config.toml
positions = "rope"
warmup_steps = 245
batch_tokens = [16384, 32768, 65536]
max_steps = 4987
Each number is 50 + 12 x the weight over its row's rms, rounded and kept within 0 to 99. Layers, rows and columns count from 0. The size before them is the row's rms in percent of the matrix's.

# q: layer 9 attention query, 192x192, rms 0.102, rows 40-56, columns 96-191
# k: layer 9 attention key, 192x192, rms 0.103, rows 40-55, columns 96-191
q40 086:52 47 37 47 41 82 53 62 31 62 37 56 55 63 45 52 41 66 69 56 82 56 47 39 68 49 44 61 57 50 48 28 54 63 44 61 42 60 62 46 47 55 37 55 43 50 60 57 42 50 60 56 35 49 41 32 37 76 44 25 52 60 54 49 38 33 39 48 51 68 57 46 49 27 61 55 52 52 50 57 61 45 50 77 67 62 52 32 49 65 38 60 56 60 40 46
k40 088:37 46 68 39 74 63 45 60 61 47 48 67 49 67 47 43 66 37 38 51 53 58 43 51 51 67 57 21 54 34 67 45 72 49 31 37 54 59 62 52 57 56 57 59 32 33 34 60 54 34 62 38 51 53 50 46 46 44 59 62 43 64 52 68 55 39 28 41 53 65 50 42 54 54 60 52 69 38 61 60 38 47 37 54 43 76 39 47 55 46 59 47 74 59 44 45
q41 091:60 35 44 60 52 36 43 42 53 37 68 57 58 40 64 35 54 40 53 34 38 57 40 45 42 56 46 23 45 52 51 67 43 35 74 42 77 53 39 50 56 42 69 26 46 41 45 53 66 61 47 37 60 51 48 63 56 22 58 64 46 44 60 36 59 55 60 40 46 39 42 66 29 40 36 63 37 57 47 44 52 44 49 26 24 51 65 58 41 49 64 53 42 54 69 23
k41 092:64 56 34 54 38 41 51 42 43 51 46 52 56 33 52 52 48 60 50 62 62 31 52 38 59 24 52 78 61 67 44 60 35 33 53 60 57 48 61 56 65 41 53 54 73 51 59 39 41 57 47 32 65 42 51 53 38 64 44 49 50 32 42 38 58 69 53 69 49 48 41 68 47 29 69 31 49 52 41 42 52 63 67 60 69 22 63 54 45 52 32 47 29 48 84 43
q42 086:63 51 17 47 45 57 69 33 42 49 35 50 45 52 47 60 32 70 28 58 55 58 37 35 43 33 57 46 31 45 53 64 44 48 50 29 67 57 58 50 69 70 29 51 66 69 61 51 48 33 43 32 52 47 56 59 61 47 28 53 36 51 50 60 52 36 53 68 48 35 35 44 51 41 54 49 51 37 44 48 48 43 49 37 62 41 51 62 57 54 59 56 50 18 57 42
k42 078:48 36 51 45 33 48 66 43 23 67 49 71 31 50 44 59 55 54 41 43 42 41 58 46 49 46 45 50 56 38 59 70 38 67 73 48 61 40 37 34 57 66 61 38 41 69 55 59 72 59 34 72 54 74 47 54 51 53 46 43 38 50 33 65 37 47 40 56 24 62 49 57 47 47 45 46 42 50 44 46 57 46 50 40 64 49 40 77 44 68 69 49 30 52 38 53
q43 093:43 59 64 49 30 55 48 49 43 52 47 54 69 56 60 39 56 49 59 50 70 33 63 51 48 58 33 64 79 51 29 41 37 57 34 48 48 38 48 38 22 39 42 65 44 45 46 47 50 55 58 70 53 60 43 50 47 58 68 50 49 50 41 64 46 49 32 50 56 62 33 62 51 54 51 52 66 58 32 65 30 53 44 57 47 46 45 42 26 24 39 44 67 62 48 58
k43 090:48 40 71 65 54 54 43 46 51 23 61 41 43 57 52 32 53 37 46 68 61 51 51 72 45 62 41 54 45 54 76 44 61 52 53 36 80 41 23 59 34 42 71 65 45 31 25 73 62 41 53 40 40 44 32 60 50 36 66 56 58 66 65 56 40 47 45 27 42 51 52 35 51 76 50 50 54 43 37 55 48 51 45 57 50 56 30 47 65 43 51 62 80 63 53 47
q44 084:54 25 35 38 56 56 49 40 68 57 32 59 62 37 21 63 65 53 51 55 43 50 49 58 36 34 53 46 41 39 70 48 64 38 53 35 56 55 63 59 40 65 39 37 63 51 52 62 63 35 21 41 40 36 48 56 32 59 44 49 55 54 54 40 63 56 43 60 68 39 66 53 61 60 73 43 57 38 52 29 48 55 42 50 83 46 37 33 51 45 63 53 58 51 30 60
k44 082:60 60 48 29 49 45 53 37 40 46 41 60 62 52 50 54 52 52 47 13 38 58 64 62 39 49 23 42 48 39 59 48 59 72 38 61 51 41 75 30 63 38 31 35 42 72 77 61 46 40 67 62 67 63 58 48 63 49 52 49 49 36 44 67 68 45 40 33 26 39 46 49 57 51 32 24 44 67 38 37 53 43 57 47 35 54 42 53 25 24 52 47 48 62 55 53
q45 101:69 48 39 45 26 53 46 36 30 48 50 79 70 34 48 65 38 58 44 68 59 71 50 30 45 43 52 38 65 46 61 47 59 37 42 30 62 61 49 59 48 51 36 62 48 39 54 47 56 40 55 39 43 35 49 65 60 42 29 36 58 45 45 51 68 40 51 57 52 41 34 47 46 39 54 53 56 53 53 62 37 59 37 35 65 48 66 59 37 50 58 59 49 54 60 60
k45 098:58 42 54 40 45 36 54 41 52 52 45 81 48 54 50 45 57 41 34 57 54 48 45 40 46 32 45 68 54 63 71 60 52 51 67 72 78 43 56 57 46 37 50 48 53 37 48 66 59 50 55 68 69 48 23 57 62 51 53 52 54 42 54 64 64 62 35 52 32 45 47 75 59 38 61 28 64 45 37 43 44 55 46 36 51 38 45 42 61 35 48 45 59 33 41 53
q46 091:43 41 64 49 60 58 24 64 60 55 59 44 54 53 48 38 68 34 58 60 49 40 66 37 56 74 55 43 55 54 51 46 42 59 46 54 38 24 52 45 38 40 64 48 30 45 46 48 67 73 46 84 51 44 45 35 49 50 63 52 61 61 51 48 39 66 36 43 65 59 63 53 57 42 60 63 56 50 66 54 59 51 49 67 36 46 48 40 47 36 51 41 68 82 37 61
k46 090:44 56 43 67 64 50 49 63 62 45 45 25 61 54 47 52 49 49 52 61 43 51 36 56 48 61 64 57 53 60 60 32 57 36 20 62 13 66 53 70 47 51 46 73 72 51 56 42 25 29 68 46 47 23 55 50 37 46 67 55 47 44 51 51 62 58 42 31 68 35 51 46 56 55 50 44 71 42 65 49 28 43 44 47 43 47 61 37 33 32 35 62 55 43 61 44
q47 100:62 65 33 55 65 45 56 55 49 53 39 60 40 42 32 60 31 69 45 70 58 58 37 70 42 33 41 65 40 44 55 47 63 51 54 63 64 65 68 63 64 47 37 38 53 35 67 41 52 31 19 30 52 51 68 55 46 53 36 37 59 58 41 52 56 40 57 61 56 47 77 49 60 47 42 57 38 34 42 41 58 55 51 70 55 47 40 65 53 44 54 44 38 34 51 37
k47 098:59 62 61 40 45 54 46 47 23 58 53 51 67 32 38 48 48 41 52 27 47 65 61 72 47 55 14 47 57 48 62 47 47 66 43 28 49 54 77 48 82 65 39 40 45 38 36 52 49 44 59 42 67 47 48 60 64 42 27 75 56 60 47 42 54 52 40 47 43 56 43 35 61 26 41 50 41 56 61 47 52 61 68 51 42 41 57 61 43 49 44 39 48 48 67 36
q48 095:49 31 63 42 43 40 55 59 82 43 53 36 46 55 44 50 63 35 53 42 34 58 56 51 55 26 52 42 37 52 50 68 35 21 72 37 41 48 43 45 56 57 65 17 45 36 38 51 64 56 39 53 45 50 46 31 43 47 49 48 58 48 63 55 65 48 56 56 29 45 40 59 28 55 50 59 61 53 73 54 50 42 46 48 56 39 65 35 40 28 52 44 58 50 64 55
k48 091:61 55 36 52 37 41 36 56 59 61 65 34 47 46 48 44 47 48 53 57 57 32 49 34 47 24 54 48 48 62 39 42 58 47 67 76 43 52 72 55 54 47 54 54 54 60 72 35 57 58 54 70 56 52 53 41 49 47 53 09 51 71 51 51 66 48 52 63 52 40 28 66 41 55 59 51 40 51 49 46 50 29 72 54 61 60 50 55 58 31 57 48 26 59 53 59
q49 090:57 40 36 46 54 43 47 25 48 62 62 60 50 48 64 50 49 59 40 86 48 33 41 41 31 69 59 23 65 38 55 55 45 62 69 60 34 50 60 57 37 65 46 52 57 66 46 52 54 55 48 50 50 30 67 57 31 62 44 72 44 55 46 51 44 64 47 48 67 56 58 37 59 57 53 49 66 44 50 36 40 69 62 55 60 41 58 53 60 59 43 35 58 74 51 52
k49 087:58 41 56 22 53 51 52 68 13 62 66 71 60 54 46 54 35 59 71 40 43 63 47 52 49 63 43 31 50 47 57 50 45 46 58 31 45 52 47 45 41 61 29 26 52 72 60 70 57 47 58 56 47 50 58 60 46 52 54 47 57 34 59 64 45 57 36 23 61 36 41 47 69 52 28 46 57 69 64 41 42 51 39 34 61 42 66 31 31 43 26 49 59 68 57 60
q50 089:57 57 29 55 50 72 61 47 41 38 54 51 60 38 43 64 55 53 49 44 61 78 32 44 37 31 63 53 33 47 58 55 44 45 45 42 85 48 67 56 63 48 50 59 65 60 69 48 45 31 46 31 36 49 59 71 67 46 33 36 46 47 57 38 77 43 52 54 51 41 27 46 51 58 46 53 23 51 60 41 61 49 47 45 37 73 49 50 66 53 75 54 57 20 54 42
k50 086:57 36 39 59 60 38 64 51 51 59 33 45 52 45 43 65 61 30 22 32 45 45 48 43 44 35 52 71 52 55 51 60 28 63 71 89 58 35 60 36 44 40 54 50 55 52 51 60 66 54 44 44 55 56 45 67 61 57 56 59 42 55 44 49 59 58 66 47 35 82 64 44 54 41 52 37 58 49 44 60 62 42 66 47 40 24 29 76 69 60 63 37 47 62 58 39
q51 095:33 48 71 55 46 37 28 55 53 47 58 59 48 43 70 28 58 31 50 40 40 31 60 51 56 70 49 38 55 61 45 56 44 60 45 53 31 42 55 45 37 40 66 46 24 45 33 59 60 78 41 80 53 48 46 34 48 50 76 66 49 60 50 54 38 56 37 35 55 59 54 59 48 48 54 58 62 56 57 38 47 59 56 54 37 47 49 29 46 45 45 56 60 72 41 47
k51 094:52 64 50 56 55 59 47 53 63 50 58 33 61 42 48 44 46 55 61 76 46 53 36 49 46 57 57 56 60 62 58 35 50 23 31 57 31 54 47 74 47 54 50 61 80 44 54 40 30 37 62 39 48 23 49 50 35 46 69 53 39 43 71 38 58 52 50 38 68 23 46 43 41 63 65 58 53 50 55 49 34 42 31 55 42 43 65 34 37 39 25 68 44 41 67 53
q52 098:51 42 51 67 56 41 32 54 38 52 76 55 57 49 49 34 36 50 39 30 40 69 27 62 48 63 53 47 56 34 53 48 45 38 63 60 49 60 56 49 60 71 62 18 42 50 56 66 45 61 44 41 49 30 64 38 37 46 62 64 59 62 58 43 41 50 64 37 46 43 75 38 26 36 61 60 48 61 52 35 59 64 52 50 48 62 60 55 49 48 39 50 43 68 61 35
k52 094:61 68 46 45 47 65 47 56 44 49 53 51 61 45 55 45 62 57 45 45 64 60 45 36 65 65 44 54 47 48 47 51 47 24 39 38 42 74 56 47 63 39 21 40 73 51 68 55 26 46 76 37 58 39 56 54 38 50 52 64 48 47 38 44 65 45 45 38 63 55 29 58 48 28 74 46 64 45 63 55 41 71 32 45 70 28 68 39 42 43 27 47 77 71 84 39
q53 089:59 53 45 58 51 53 37 64 43 41 67 50 48 48 63 33 47 42 56 42 34 56 64 50 62 54 46 45 45 53 87 72 50 45 52 58 53 46 61 35 59 38 53 19 40 44 53 52 53 46 42 22 62 40 65 56 64 28 38 57 51 62 51 50 62 35 60 51 40 31 51 64 25 40 47 58 32 57 53 42 57 50 55 40 38 57 43 64 65 48 45 60 36 40 71 38
k53 092:52 61 29 55 49 56 51 55 57 61 51 46 38 20 36 58 61 61 45 69 58 45 48 39 71 20 59 69 57 57 53 58 43 30 58 63 56 50 64 46 46 56 54 55 64 47 38 46 53 51 35 55 65 44 50 45 48 70 36 47 50 37 51 31 64 57 58 69 58 62 54 70 42 16 76 50 59 36 51 43 45 74 72 59 52 21 69 60 44 51 38 50 43 52 60 55
q54 087:46 57 59 47 50 42 59 54 47 57 56 53 43 59 42 34 63 35 70 53 29 30 58 50 45 68 55 49 63 33 17 49 41 48 28 60 48 31 50 46 59 62 55 40 48 49 51 62 35 62 35 76 48 38 43 28 49 65 57 60 43 29 38 52 28 59 50 35 60 67 89 42 55 38 50 47 61 69 52 41 68 64 52 58 42 53 48 47 42 43 48 42 50 57 46 43
k54 080:56 44 57 53 75 52 53 64 57 49 52 26 61 52 45 53 49 45 63 68 41 45 51 47 42 57 55 32 49 55 61 47 55 50 29 36 29 55 39 36 33 52 27 55 41 36 53 52 23 40 62 37 52 41 68 55 41 49 71 60 49 56 41 51 40 42 45 32 60 48 53 34 43 52 61 65 44 52 57 65 62 54 35 38 48 65 33 49 39 50 69 44 66 54 66 43
q55 095:46 52 61 39 57 27 37 41 64 34 64 52 50 35 65 33 62 44 47 56 25 40 51 39 44 68 57 37 57 38 59 66 50 61 63 57 43 48 50 47 50 56 64 38 51 63 21 48 54 61 37 52 51 34 50 60 45 32 75 81 46 39 55 40 49 64 53 39 43 48 45 60 52 63 42 66 60 50 52 39 36 50 59 39 25 47 55 54 59 54 48 40 63 47 57 49
k55 099:61 55 45 61 48 40 47 70 46 60 49 42 41 37 48 53 39 73 59 66 48 43 44 49 47 37 64 55 66 51 20 51 30 39 50 49 48 36 48 51 39 59 42 40 66 64 63 36 58 65 39 56 48 47 57 61 50 47 43 40 51 27 49 40 43 69 60 50 56 34 59 49 48 45 48 47 44 55 42 38 58 56 60 42 44 28 62 41 22 59 32 56 31 52 38 56
q56 081:32 39 57 59 46 49 43 69 53 47 54 42 54 51 35 33 49 42 55 29 29 50 56 61 47 52 48 63 40 45 54 49 51 41 64 50 48 51 37 44 60 61 58 33 42 43 52 48 56 74 49 71 53 52 48 07 34 54 63 59 47 65 43 44 31 53 41 50 53 54 67 35 26 32 70 49 58 65 62 37 47 50 55 56 51 46 51 46 34 33 37 47 40 64 53 46